{
  "num_hidden_layers": 14,
  "num_attention_heads": 5,
  "num_key_value_heads": 1,
  "intermediate_size": 640,
  "hidden_act": "tanh_gelu",
  "tie_word_embeddings": true,
  "extras": ["capped logits"],
  "optimizer": "soap_variant",
  "learning_rate": 0.00407,
  "weight_decay": 0.11,
  "max_grad_norm": 1.0,
  "batch_tokens": 32768,
  "max_seq_len": 1024
}
Each number is 500 + 40 x the weight over its row's rms, rounded and kept within 0 to 999. Layers, rows and columns count from 0. Numbers have three digits each. The size before them is the row's rms in percent of the matrix's.

# o: layer 7 attention output (transposed), 160x160, rms 0.0937, rows 2-31,33-63,65-95,97-127,129-159, columns 128-159
# v: layer 7 attention value, 32x160, rms 0.111, rows 2-31, columns 128-159
# up: layer 7 MLP up, 640x160, rms 0.0995, rows 0-87, columns 128-159
# down: layer 7 MLP down (transposed), 640x160, rms 0.0945, rows 0-87, columns 128-159
o33 144:508496482478476445553527496513524559532478532430498489429545526499519467414527503517486534469525
o65 085:400471453521528480518543494499536557454486551408537536478504499538477523390481522491523512498439
o97 097:567494498508553512456535497485490495491511457573495461566451441491456470505517458496494492539510
o129 094:494500462481496466557433528459585477505478478587529470542431501479439536545491452562509513504498
v2 100:485493545451477482570490505422471479536532507471535557477461432439442520452496499539578551544604
o2 095:477495520533583491487444510547522463485512460470508535536484437485538532437519477479490477509531
o34 131:450510532533485491503435476527594518561495479470519512510524471529469444426549423545567565480435
o66 083:459468545546510449507396475465539454542492439468503526513447451530502448434501434539578542523448
o98 092:558528471491446526522601513516475488455493587582488491498580556486473504533517548491455481485526
o130 091:547545442501529504462549510515468490480499476551514457530450506513502505598477554470414453461477
v3 098:450562501498483492574498511505568499515498562465581479538462472497492448505506508514504492468513
o3 094:467423551584446490570510492454488466432508501535479486545552577491456563471557540525522448458565
o35 136:522479474522423454474501532535490541580519490523522480556554535475482462491534556417529461437431
o67 084:592459516471426462485469500472508542588513442540491467558503548434465468493573503480471484419483
o99 089:455556548548542568499488490470505484448446511517499500472466510572513557526467428506429488610471
o131 088:476479431499527527466553462589523442520521501482439548508483429541536560479445493520500535555493
v4 101:453470511546444529476437496454548436507533501541503529523462518433496516511488554497475546508496
o4 081:559516453509478538508509445471581457474471460473518484523516502478534531580462534512483458473442
o36 133:485537487476517488579481451515594560533506503503513473452499521516461470495483492516474500509406
o68 089:543630465500484530556453438520555536509495496470495475461535541483480462571498511488490503512440
o100 089:473466463546463489462494484482447454496516468478518528532463439513561489479474502436472565490562
o132 078:480412549407550440492514484478474506479437504512462520534481483504519505520510473501560445470555
v5 099:486450547498500516439544521585507525480529518570531537491481511540453553534492454536504414515543
o5 089:478521431558485515479462524530496573482528439458510446480465528520476484455444498584520472446513
o37 141:512517512542516507481554539495515529498491424504479487553488456458521520560526402533547496500565
o69 085:464515486531598501509502566521506507494537424467482463506486478504525497551488498536538512491564
o101 091:517454516457473492535470429421476506490459571477472468453568569533462549424527574442473518482463
o133 089:538541523463507449594457439457487460478487604492481494493499502491507441501497486456521506474454
v6 094:420506517504434567520531494529459524456500507491584493417485510481505411483476537459501484636466
o6 076:493460513523489459562527439459478489472476540537459493446483538438447496583456469426537499483447
o38 142:548474548489490535570553433483448417506513482594488568496449497479522488475501442526529517521587
o70 081:532466516521454504514539451516512412562565538603472451469458541447490540483455406528514530518546
o102 088:495534453502501456442451555547567532461512457433509501584560505510524480480547496498488544470514
o134 099:469496449501505493481476530497490486486467516437469456519474483569509547495507598591467503398451
v7 098:558463511504490520537528520520565484470520513499465574498499528495479519544558453471448462459597
o7 095:538506600491517477504495551424503525486455514529521491488535490438388531489540523501513490577469
o39 125:475497523512517528529457442513522490495419493494464428461510455465495529559502478484540568490510
o71 081:487562537484485477500484494452533484453477506507542507519494453435476525571551503518525579486501
o103 073:516472485486499490499479497487463548479515477464484569434491524465502443459440489541460449451505
o135 103:460495521497444493492504488570442524508559493522530483510479490571527504431489515534429439522458
v8 102:429509487512497513514494489492578538502452541429508522426516464468543489510469464481472516467475
o8 089:472584510498449478522503470520514459533499526508493514553528435596572464540560567515480494515481
o40 137:511462453557510500436460544473480442406500581502483506538520435521564485585545479502553496515457
o72 084:513519502510498535456425540468458382425498557520477494568491480533582505560523467512539501519444
o104 095:519551408493471474537527496500488556572527424502532524439496522470455509455474499521456518459490
o136 085:541473568487517528510526453514475543509454467553515442542465535484468551456488499526480540528562
v9 102:537514428454466451542474540498517496518512525475441494485469437464509490475513441425531576465452
o9 092:467583555431423498482408557498465585450491541492452480466404473487437549449508481477479495536505
o41 137:543507451421503409602546508538548464493538549424541449496475447488519482506547522521440508516504
o73 083:558517488470521464580552521484544517479524551447493473523447469500478491480489468495455521551512
o105 089:520469477575511549436495428547458478512453460492540542469509551497553500538493515486507493455510
o137 089:458499593567496510493467503520452483501518471638500512501513530531523511537495462537495464424551
v10 098:492548520506523478575478529450459539503498514566524487474485513438459507608543433535492498536479
o10 085:583517495516498533507467461539411617534472510466444491527500484535473559533493408503482491473497
o42 138:527528563569460559514532497471544500526508497468506470555497549541528495446537477523518528467588
o74 086:540523546511434528478547525461492560501501515449449484523526463516480554458477422536566514477515
o106 089:493504411473522490439485462583516428516546498484479524436473493522446496546521610532504486512488
o138 089:521513493539500454499464529490489465459436468516519486481530453505504449515431574465483524477480
v11 097:459460495499570539475472544450440510481469465456500499506501473493487449452524513448496509442485
o11 086:566494428492527527604499491543555519571512542534524489487502374490421481504529503480471452549505
o43 139:567482488586541547513512525528566532525451515529524562504513559550486510502509547408500452481502
o75 086:499480466590559545521504509457569496540499570544570497516517500453490522499519541397512458512499
o107 081:445517506449462480491546504564467509499468503501462495473503463449474494566481473577514570471489
o139 091:483568538417433401510511503571465473531512489522510481525545522540580534533487458536528545547508
v12 102:520466537562463497500558542561447469498494554551471529510513440481534472446534509536502465492496
o12 093:481473521468529455406524501491522508445479487479467542490474537468498494454449498433437430504558
o44 136:516461495531500527518507446473539572504461470505516466576443538535529566539489501429481502483562
o76 083:512516531517470494462465469448533565449471472530482506541502561548567517483487512444504507489562
o108 085:484505502491527498565465512471474525513521480511443519518447464411496534544476524564489541508405
o140 098:460525482460529501474474527473519435535535597489506528487508487445468448479506417600469457478472
v13 107:503511470585554538513494541505491494563545476509425480526408500522433499485484536437508480517535
o13 090:482563436589490439522506519436480473540501458464500463508474527444478503424453504586547510516469
o45 132:544576509522535511530484512494465525509462522490370528469489413506503513424402565580540521490528
o77 096:482606525516509481456467493518473506510463529404441478432484439485450523404379573582524525495475
o109 091:486437511462435483561491504568496494474474501525577500499542555506533447569618415433462485492552
o141 097:513427472422467488464498455427567488439589534491561543549540537534487478542550495462468479491466
v14 102:500515437495517479539454536452480552449485503576524501449416533592503530461523529503458475518465
o14 100:506481460572433468546427509577509481551458491460469459513412484423528512454479505451479468493486
o46 134:518468514588474482482405485500503566556551545470508550421537556511569539489573497493425550453519
o78 084:496570539609476463560426464517543514581573554452520529458541577495533514542556554509465470433541
o110 090:486501521420548537446556552502488459490490505510506528532460461488503467537487489531606504566500
o142 092:486489528440490503486561505453456453447441480524481438542552500531462476493519494525559486537503
v15 100:519458527477581561505523549517495458541469469574523484535485540458587490532513555490458552482507
o15 090:502466560501546555495476541510524529530524398500457583448446489485432535517529433430546485463500
o47 140:530413560529491571514496542494418527491492418467511529503518499448549600524514478490499460587490
o79 087:499476497546464570505471505492461502504484396490497515517539468475515595460549457512518433553503
o111 080:508547436523410450509529435496504532474524582474479418514489553474536498506456459501538565470483
o143 093:503562501498503462457509521586568483531497541571466469561442402558462506489487519516452491477490
v16 106:536474545465544508477451508505511416456553562454484482529490481448452503509486555460439412517492
o16 092:484452556491510484456425529518486510471479515473512482430463500478527511476542503540474475543506
o48 142:561534547429514445527532467473512508498531464486475503436548519456391426557465468562513480517491
o80 084:543506563465497436526504460463494487488498468440504572435517487522463505564529460560532485502446
o112 088:487491482575520528540512524543474524561407490527514448566472496607545445496472604500450539495472
o144 094:496487431523497496505562529505460527497484537504541488543429463506512491479553447427490584394559
v17 098:497433529487563544496533495464555573612474544459470471505535585499550457542484476453454590599449
o17 083:507557485505493505552493484524484475493509406488472520494533487500455584531453529553461536507490
o49 135:492500518527511487518488437497480490485534520493518504497449472464477511597408559480432483497484
o81 081:503519500561493492571526475471488486430562513532467509504486493448489540598402562557462519500477
o113 080:493506517501464475433470482504506502477439498493523536451527495512529497371523396454561454494517
o145 089:504503450504500528451434492495505460485498516553475419493541492507435524366544469534483419491543
v18 104:430544445485545460522488461535455475513463573556514548496501499563521454463551525458522526488452
o18 096:480534496533430458465528578491539498469543471503492482587514575482501504451454508463472546496521
o50 139:488503493444575480485530495452495516522530488526443465505505450475511470510548501476530516458531
o82 080:477483433465553468501463530498517508478552489523435487542473484491461447444560508496497534467522
o114 097:499436471505478486488415494480504516543530467493552512438451531551514605483465544561429482518539
o146 096:487448575518479514441440468460512467475423469461527516495538490471567511551456485464565501581479
v19 097:428437463488443524585462500465563514494485525465475456461508482509512439502519548569498410482541
o19 102:491522462456524511528405485450512454534508450490535528516491463503528497511547433487537513412554
o51 139:468512498464483548451517549520508510476488581515504499479452499476517542433480565519482482472467
o83 080:491483477523505526482465532528515404426515554561503503554439498462545541429532481445513501447541
o115 088:516462488566532513500536496522514441513497462464528508512513557549464467515477473473464483547468
o147 084:536528528524499447459481392506498531532484435466536490506540480479491549562450437500490590530444
v20 094:566456388518505592486511493550483533562563554475529552497502536467465431483516531498546546470476
o20 084:486491537460541581494409521493525499475514538453556491493531512470490530443564464427478529509461
o52 135:539493491533441594487516425490481429550436512532435480438509524438520483501548434448524486466502
o84 076:525464516489483543485496473491490439505421568494478523423551498488521557456543421441506513500444
o116 091:481506537529468468477525453423490523498575422496461509544516517522425553468454551529400456549483
o148 090:455482503485490455548481569529543550403530507516531469562534556522549489479489551486465455536583
v21 100:495491492446484535506507492486467544465463467433511467521469535455496526504480457516551559526532
o21 099:409490494486515501526472488519499490506543556474499474531501529510545497441525596510555518528452
o53 132:613524512474523478475500480523495510528494422445508562532478490504515486505497417546432508495532
o85 087:567575482436492514501456516570541510541524466485587542523472500525577453460538530601486535540499
o117 085:456467517541456533519464587532514450517481545514450492487531514498493510558449538475548512525494
o149 086:455485557567518473461512472443504527493512609537541450520516579456481497491491503427527538417533
v22 098:482433475494449545468433501487564538512526535551536531500540407577451556462549528520464521439530
o22 095:488525471499509409552485535578432524515576525474494389474523515526478494562460487455486557580515
o54 130:450497526491542482431487534499450427536555499526484509497483547473475561488476472432492445487497
o86 081:464475518524540481465501529498442443529522486490493480492514522559475552520462499425547504499483
o118 094:540507495547460453482536420551463534459492469467491509570516471457533456501568489548450532503530
o150 093:508501514528472541501476481456480516477419502455483472455513499483524470526498500497475474472489
v23 104:505517508484507481474522499559522518550562508582489460485588394507510447513510501537488429453424
o23 095:470553475491450535424515519492437531490457531526559474516440476567495470547484479471432503551496
o55 136:533558533482508598491470499512465530506518504543527520456492443440513478537457473526491533488441
o87 089:526538550466477615451487521474452516478487579521577473531501481477495513547472442561479537449487
o119 088:457437531539509509510525478499578463491533479473439513479535561515481546487535503477528434496553
o151 089:502431476527563434526524493469577438511471477428483501536493561492475479490516502420519511547513
v24 101:471492548521546539503440555513538486521406543486399508491485491522582572531521453485517459553443
o24 092:432549659541487513460498460480512513440495467498519527505575542468570521515464437459526532483446
o56 136:473488451543556558531525503507432445465513481491445527556433464504491509533497536542551547467448
o88 086:482495505522572598524550498565465470509476465511521515524486470500529471523500500547555561485412
o120 095:526500496451439458531514500495513553548531511527564485521506536515477503488514576477435475496601
o152 092:514504466462541437439435536468566542506541530514515518464484487474453431510511489522473502505620
v25 095:516417522528501453466481504455513549501496520481519479527495525501524525505438560519481519489489
o25 093:475435502512480523536498491398466516437506486571540505459481528436531580570477509511491446462469
o57 128:469492490575495531545516472527425566527601499484528470538468498494522518518484509550489487488463
o89 082:480493489565538551487448515499444554473615499540548527578477504476545467486451541552462512480455
o121 093:564519545484462506506484534475552504471471459520408520432510516527489506514547484506549469533549
o153 090:522469466492495463474506501575577450574424462498462543420485433484482479508510531470514544598501
v26 100:516479431519508502478485504501492464487490493517530488483547605546470559514373439473540457594462
o26 097:489434533503456548535432531511506521475403496470553470480437588465493414565457498584541463466493
o58 128:432500522550404486551463476425497521441422454530540529436507484554486448548477488513499519484478
o90 081:421479525586438478544450497470563480436450444478560494435536494528441461592485457538540515472487
o122 092:590466498436513498441486496537478509588572482501435476590455461517506529431480446452477523496528
o154 087:494569502466552537474530481579543457503550544497432493584477471406504489437551530454454472505532
v27 101:517522507432477523525443581477454449455520456523559466484556540492544521591549471533491534432462
o27 086:506484513527546523437446546542515540501466529476458468528515470471557434537530522462473460541517
o59 141:478481422568484413484538520508549468512471577496420432387521431542561568479487465462522457511506
o91 081:455474466578517431478551495458558447536511520471430559395505442558595537544499458444555473524525
o123 080:511497472493495509483467434481510552447483508552559486562542566491405469462491483457523517541531
o155 097:534470566500480514528567469483506478495550508443501528534455518450497488517520528537519530502498
v28 102:586521552514484502585526578444522536458489556484490425562540483529511529537520553488450446437456
o28 099:533549540471542489499455547476528490484516479483558521460501532518489479453454558407489471562460
o60 144:503408493485534457540466525505480467473512621511506560504481477501488513429531512502501503512514
o92 078:524423503498507466523422545525506479498530575488510547468507454497490517445502490464526494543462
o124 085:420491523535473480547478472518542563579476440459447472465454553467452482551443498525460485496519
o156 093:490534422515484567455580458481528503468526439446487455479501492548483479596522504548561501512544
v29 104:507523561593427561464513563501498501550459537415483528551493503475500480518494463503498513433502
o29 087:529526600484525582515464473550472450439561586453529527490457551478549521432524465489522492481441
o61 138:585489495515564457506511499484578516547469471449492462469499509463517509530476510417543453500463
o93 084:576470577535546487514410497537473486560481484491524475518491509464535517524500534438516501513487
o125 094:461522452508519459509508487450479480415493476504442556556543526489477485465483513544512508443539
o157 094:473479441434417463536551494513458525453543500556475467537479502535482563481501568568432509500482
v30 100:463478527510561536540492503506509482478509473463398466524536417485582494503440433507463548532453
o30 087:587538477416409510557481451522506532533523487474541564492486465530499517538487500522476447419470
o62 134:490532540423515442510556423472485466447511489453481425535534501464499486473446425436530508453514
o94 092:504507565408487507558546412461459542431500498494467476535566511497528525491463460472511515446490
o126 085:504485522579471592463505562435528488531514514467532532503546515489435471464529571478546482595512
o158 081:551510442575489476432492510460495462446465514493488495427402505455467529509526521577534492492497
v31 098:551582455488495578524488541544526491519493489483553482490485469443520554428539470481454546465445
o31 083:498482547492496486517483489513534504528491488436492479489419499514504515504495487575581471560555
o63 145:487508580475453492499454479443553442549491569503499560524492612476518549474491552479569554587522
o95 078:493514559514489537502449476516631516562534517440498527535506561475490570460475562485555462609566
o127 084:487450483540516451523555549464458542467476456506507520396519426480453447544503472484474488440484
o159 095:470503473557482473483523490544484476447518525540523441512535459551500559498494497452424457497470
up0 109:502485492524499522530516483536550452463534472392508433446493526512419499465477461469579452492481
down0 108:463430498510535593543501558497450514488518468500479529535524520510411491623445513481463518484537
up1 102:498429617487522493572443555570614538456428518533537489420505489468502480482515546420530557500519
down1 112:574525425487425474501541378403432448551517551433475482529473472572505526510507466541473403516487
up2 096:475489486466403584505480567489500454589452493422472545564507508467466492504574507537450490516459
down2 100:488447426505434463519477512460496465578431466428460501515528490467451519464454470517469584537510
up3 114:541420523454411519436434453534471466505474503517532418544455387544517499507498501510490431510422
down3 100:470520544443436578532458489459446458510536472417442520458475563495541482498440480534550545526550
up4 100:520558543483542470543462483496495473500474511448546479547600540473504448543479498475556498493471
down4 100:478503470464441483456537515558490524546477480493450482437507466558510479501536525531402520551509
up5 088:536525539452426490515497458533445453544456549526518467450494545408482496483497557427504562484554
down5 090:561472501477582440489491495505492547379525461486545494513441387478500471435519461534507495497458
up6 098:476557494513510501484497426506466509491501432475495478480582433516558490552448499523506433495407
down6 102:461479452484557525492523483470521571431542532544430518462596475528469528514493478486519460524447
up7 119:477416432480530552520520502486452541537531457504487516445494471575540548544483515566447505534432
down7 092:515441490551479521467567512494569506469477463492495522456511485565499548518475568519517496510511
up8 117:482413453529502452537506475468437572513536458494486462566470474487481498469448493402442497443539
down8 126:476486565508534531487473452439519505518492521498495496497527527556487494544483466500460506517476
up9 085:488539507525521500522549493500433474505528414578529549514603433511477536510533423479452503500500
down9 096:445472497481477498509530519505502427541568554513488444461520463505495497446561533533471489485569
up10 103:422480480434459447569526478480473504543505440487526515503461579469444467454416404498436518455526
down10 089:489582447478468447482526488505454430418504486521456490449520464522527550551467564490576541515493
up11 099:532494536554477441518469526499520527547606427462518463475457511509481477535491519450463506517549
down11 099:482549454508482440488497556538508431514482580489507573543522515463517448466520444449434520413510
up12 091:403497561531520533543507475459484508475456551467475482507494494426516462544439511493538556458531
down12 086:513523475544403503464468551575528448527432468583486584490515496467484467547485466452466497594556
up13 104:579493443557478453480562497507508481549551429477553505461519539468588444472512504484511551537501
down13 100:474410476552505523518499478477495482509471544446513481516564515520580476444556453474493449545551
up14 096:529412468427474475449440520490626509472512507502518421504467505459533444495525551509506523558501
down14 092:542525566520565530555388551557539483521548472448482500557470491469461476514531526519551513534495
up15 098:545440505427473526489524479490479495474419463599486516434454498459504437503472502522517507512539
down15 090:564601501572494529487495518548515504528488553487569469558533528513523527539476508483493542552431
up16 105:459541467525438449562470489499452538544543573494488481501493461543433509487512439480523471532565
down16 091:549544484525488474483467552425568455451568499525521463483498537472556495527536556454557485496493
up17 091:520494487519475553559514507484424571586500473474463441521518518488532486477501576445482530474501
down17 118:519523520590491421588533492459550568482485506510464481513519522500471509489488505596552492518546
up18 106:531573490484575454523494487440522499478437517436527568547492475460500504453436486415498492486486
down18 107:532532527496454530461512523535510457512513487526551424563522521474458551475502495480547469546546
up19 099:435496535499501440444464452439541569511517508531556502483503561535487402415514517468540493434466
down19 103:537559503507504492438481548494506403481476446441445461532562562516483483438478476520495526612497
up20 090:424533491514484540480473425573523479527516510446528437437448490428466517533539532535549540531452
down20 099:451512502524533533476536513554499540489482522506460477523480480431461498528493461445442454441538
up21 103:498474487534522553485467507473499499539490401488471522462431506495489522422475539509471480500445
down21 093:470460464430454511548545448570501470539471524508475433531487517492510531466528566477502483460549
up22 096:498495517531485482473440480485451438567523556474537525477452452476505479524511536495483482484440
down22 095:484510547505430527510550484452577557419571473446462521549478478475450473485490479509526487510499
up23 099:567496449452579517537527494521544528491411517516492490474487427481541441516422457469481570571465
down23 096:562503523470501581433508540551542506442466566466433487495543499498475458468453535493529548514440
up24 102:449528465447525495498527473491509495504419450444536492434548528494459461484480446485448539490582
down24 095:479444481522495519531482549451454435517510510541486517509537523567526499445488468499464561420525
up25 095:499517504497520451496526558572556498572475488442516432472479538514518527513522481467475487558539
down25 108:551414497509530456505592530489542499547455513529489519519532449554483507477507491508474568458514
up26 081:491514524513569492504496433497515514445529491448529566474481490521546514463426474565477479532525
down26 086:515497518502426475579469654481519558448499523474521498425482563464423464521466529495534464488557
up27 102:496476405460530499459524510452480503469511483533506479525507569516550481485486562515489478521514
down27 103:492457473527467480472559544502507480508437504531491468477419486517521449570527520517504510516524
up28 106:421513441495511445494442522504460437513473438430487485548497472524567446566483485486545450463595
down28 100:535596498467569551547449467516488515479461525508448530530454484529499429522442526503507454488509
up29 106:449526504491474476427534444462477573459467502438598485474515509486479486498495505433491519476440
down29 104:457606472546505487512514518427502573476509425476489514493531490465478510483484556453515542493497
up30 097:493534480502506468509478433441495578519484510456537539476436496443513500574439458457504531460536
down30 110:507540447428412581480492460462436479477496543488540568531515497474457547458463522566475502486560
up31 100:441371492501460545533504479518456454502568515486511520510512474506515506502521491448506516472466
down31 113:527582561579477496482500522425519463481496540454496501468506479575458519459543447540534500507456
up32 109:474494511514496492499520499476531567518501452490514482558483531497538553498492478509451534474604
down32 090:485527493458475500468412475463501476481537483490563565465528530517505495511452499516561518452447
up33 116:462445515531515440547457538438483494557444497478487447511465501440448524518473507486528418540478
down33 107:446458550482494495440517455530479517485443523448504513458503566493523650511511482517484490427502
up34 101:526482491541507466487537552484469430513501471536467506568479461539548521553454555369501468424431
down34 098:493430535478482487524512514528532552520483471490496469447533576505582491509485469545499575490515
up35 105:450492529502437490513492546452486538507472513463485414546504481507491521469521520485500492445490
down35 117:490477492468536518467506521480514476487539394477514490390507453450572451469520463532528468497523
up36 098:541562524564550529544526526520501435558472480532455595562503517477438502511501501448560464555485
down36 104:457510544572491448525485505487531473495514511493567480525559533589478440460470472512411551495507
up37 101:502496475513458499535528500544508450455513505470459510546506494499486504521516509518513499544509
down37 100:443559504519468456529496483568503523436534503469507431415474482442525486469521428472538490460455
up38 105:453496568472520497495476519401486482515504465474567491499441454480495479486477450555444429489463
down38 097:490481528485480493498530486545482510450491520472523443511565469451583497499503400499483441500534
up39 110:511497406439411536461517569549541473479424514518532503522529560519511500525510537581428509535440
down39 102:472506481512510507512464471475509471466501497482503504448439469497473512481521476551465485484443
up40 107:500523407431608451489509538485454468509514535480470526609518491424575485467526490519453515497459
down40 104:580546508490467523536511537465548524508484498527498504546534546471476497525536523479511537530519
up41 094:472519570478517492556512475473474505449511515556451512434414446470523509483559500533470451505435
down41 085:493481477476573495524479529487530529492444512516450540511466540552533439482464509481483522586502
up42 097:423466492447535433474499494533507476516545532524417518503476520436451500455517481514516538524586
down42 093:500526509507500483507478515485401469456569530507524498556487440522474560541478499525509540573516
up43 103:492400503463427519502467465529455466537593470459548508476493506495483454526458441470508569470492
down43 116:423526428493485538434435515480596438538478464467410497522473466556579558499514552437523549528515
up44 096:564449501475546565510520454503517443507567591499509551480369402475493445490566482494490447543495
down44 110:532439448512446463523522479493485578448526587510486525483534526545596490486454451460520464511478
up45 097:456485537536497474518482427460517546460594528476514480532496481447546525412454429489473488501454
down45 096:538518506571553544511486566427560530494506486491517446474557451537450515513496510549498458548504
up46 105:521571493435484483550490468491476509488431556486526476583425491491503494512506472479504587571432
down46 104:522565518524536575577531513472487478581426607519462465474463469489482461475467489503507470535491
up47 087:484503423415502437505499521553572539535489420507419424483411469506538580534523444531473486484549
down47 090:563440549518467452536446443514460525477517511458474509482500508540463600527522512543561462578464
up48 101:511475566482504397555487474568507523480463529456523466590479511480555456486515578420493486537505
down48 103:535570404481484493490445527430504508497548462479418539459510503453474426523459544485491511487540
up49 093:460478486401462554537546455521501579518516405504470526490451456500519473524501491459487541463458
down49 088:547474526581444506515508477530505533548488546549482514442585504513539508451507486490484453477546
up50 089:508441518506470579488485523493473466516447452512506446470490513515470480549466545548435511516474
down50 095:485542477476533474492450468565505598544505514529486596515572528526483508533472500483497543460456
up51 097:496491467535402555544439515475412517496481448481454511418533512552513502532443566531491579412525
down51 097:458518502499510452517513498490552518455489485477397504511419547543522481436538512499519473541553
up52 101:549482529459465460556513536499444521579496408516513439529518474460442467468472497500507524512506
down52 108:489504509433453530433508503504516465483584482533617517546517498471568515449490501543463477519427
up53 101:466583520473494444501493447528505532510511524519434509543513475519499509479503519433563510466542
down53 102:474473552532508535467433459458487494483485489452531409429509442462486476516540409502553487504519
up54 090:532472537516518474534492473529484429511605490438437542551487462515550518494517538510519513572519
down54 095:496509531488493495520505429500499488443543547522512474500528472531539461617565491514495462473421
up55 098:532543459504519452546437464520544456417477561467406501522563446470503520505543493510558481527414
down55 103:447525516508464616436523467542495477576523474542451518474556542481533435513507526479481577474450
up56 098:483481432495471532599502531482471477547464555490535495501429477455456567508453513490442504528462
down56 100:476433515437515443442510495522491525436571486496490542400478508425552502494538506470531479517466
up57 099:517548514442458464486427494429558451585474504491457480469419513508478469465548463516527459486513
down57 105:560584449504518462570540467437490461522497526472477557549507544467452464460523524519450549475512
up58 089:460488490443497443534488464545515463553525491471511547475521542517494516540471442541444529485512
down58 093:490460493432501466511518502492528521444556535456476507527495434525518545519464468456483498522473
up59 105:468468481522442494523461504467480543451492541533518515495514503512560496496513540488457483550483
down59 098:454547492512513504518468475492489485517443554442558467420519577433438487534446466499523528491497
up60 096:539476430483527476550427410528484530498524505523467612555460514499428526505542484451454450499523
down60 101:514444555463498496530486511534413454484510517479516527443519450419546483490558471513474516467509
up61 100:568496460507435531572487498537454471522525472554525475529511611474485421453479447565451569480498
down61 102:467529564469494536429458525448507460514518521479545484488435469521499473493527486497504381473546
up62 099:514590468466498372589497524499491520514505506466477485451501509544555490560514558506492536458554
down62 095:494499512537554528441516425517457519393462521494452479492571537440483552513526374481493527500486
up63 102:459543473537518519442572487530419469490456457554516534600565472474465493499493530449493522518452
down63 095:550475477526526486499457489522527463532446487475524509470502455525520520438482516506490472503569
up64 104:500497472494473473478457540436524486525498482451545371394509523513533463530529504504577505490555
down64 103:489444559481531449554451479441431502514520526510506542576451404457482459457512443511594585462567
up65 097:489453483559502466534503476519525551459418520503540560477471535488496522514552492483468494424503
down65 092:535522531450477538552519500509464525549570537522507428487561510499554521490400469464535519529463
up66 105:505560498503577489563454545428495445502431463471486435496458423529481541495363505520487571496535
down66 097:483500477488483482533532501395526480467517492516543574461433483444550518464547506454490394482424
up67 103:467425472526532568526525473516543463457503399511461439418508465517521474509517543544464491510489
down67 103:466468493558532467519447473557460497522491560459540466506454603544520478452529523498485448404507
up68 091:555416513446472519439499594493468525585508467532474512519480456529533470563477392481470477446500
down68 106:473457568427493431536530527458563530489499519510571541493454497488492477482521519445509473504453
up69 093:551492417502500424463469487550419478476476439458540503433431462536476456511480466465558475488414
down69 089:506557543485453487530520530556550561407513503445403491519505522454560564463487466551427502519483
up70 100:493568547450513398483515488486526517494527460479524532447507548438576480450539518559471518446493
down70 102:552482492504564481543491532479463515472460483548518505548470532427548424538514462557420485471563
up71 122:473511507516529474523484442447525562510456502404455475468453526480495459490497522391471535491480
down71 117:524490486498512510488507442471500543472479491451534536479487550585520564464499597485487486505481
up72 108:487492439527431466476520527474437458573496530561475528543489471466485482466414453505447511502469
down72 108:454426471528501537542550497545467479452472501506484432535486519501516448482500444456530418449458
up73 106:512536471554449493506511508533550527529504528492530536497421480488481505503504496506520506598439
down73 106:519507534516518483482527497530490494497523522524475539464505514523542485498508447512497547432461
up74 106:451546444514450466505494525496496534542502507533522439487495492477477412491475557472436498520453
down74 106:465502463474488508541554483499508513468454479507527487579518427515573480541458476488544522435482
up75 095:485469570456551481470515520502542411506520501526405512467524417500510543540521470432397500496404
down75 087:476489499480488463506461451496468432553501451468496488469527484474517479497440512554542539451643
up76 096:494563441533585530591491523557498478483559483567483528473490453452447495539530515511452398543406
down76 103:446515476519564556526547435508415532516494508559511475472498470481433545534526429472519511473520
up77 102:462508481446565461485536511552458445453499495510503505456458487527495450464488478561497479560517
down77 099:490593543545465541529490474440496520418548467514470515499512582563494505468434519431522504532496
up78 106:433547380591483445532495473547500479499555547509520486550470513498502470597498445452489482542471
down78 111:572560571522478487450520542408585489568532445492447459477493534439519476499552540477462524503479
up79 100:565499513532493488487504463498516462490487490429436473614459467433590476520525497491480475504508
down79 112:474529548516506547417462544474479416446421510422502482523555568483492568416493493498470469550507
up80 091:525502506556460489482462553532549530499517478506490579565499506472561471450492540562461559474480
down80 096:498461525508471506530460553546517465428503525503522476439442486440438505423431499495543483464522
up81 097:481498550483576578541428499482522515505518472457489480460430527473486560546447490501499531508447
down81 114:521398487494512469406415573490508404548509521470540517531546442512534497487516513545437471422499
up82 100:461483469572444468545534461509479593538544515514514460496520453584518402505528491514566501477529
down82 101:548516481468482481462418523423500488454518562531518455538482490491531496441550469441492479495537
up83 110:436538483532476534521452513501459542483570524477523476477509544430571495498461592505573519465494
down83 113:486489526557538504488556508471501451512433518519517437465436514565432467512514454533523507544510
up84 098:495512493565480512518431457498496492504495497573545495510538528489406511522452506437505548516503
down84 102:498473508465515469476529480474525454434488465405441450492573602484518581474437509490467476529496
up85 092:467542449558526537510480498467499493554516495544500558482454495487498568500471483539459472478530
down85 094:501529535516510556508459492472473486455472470515537479424494536558510501524508504474510558529481
up86 095:449495505528441493408483537519493506503469504544443480484519527486533515559544475472549521453522
down86 099:525528477481479441501538479447492460507538504501510485564509431516508417548476461504477478402466
up87 098:501464494484456533474541498516500492525479435457533481551520517512485497426523543498460498514569
down87 097:472458561522541606469466464487514496452474475457510433504450494499533522494473461530611574466449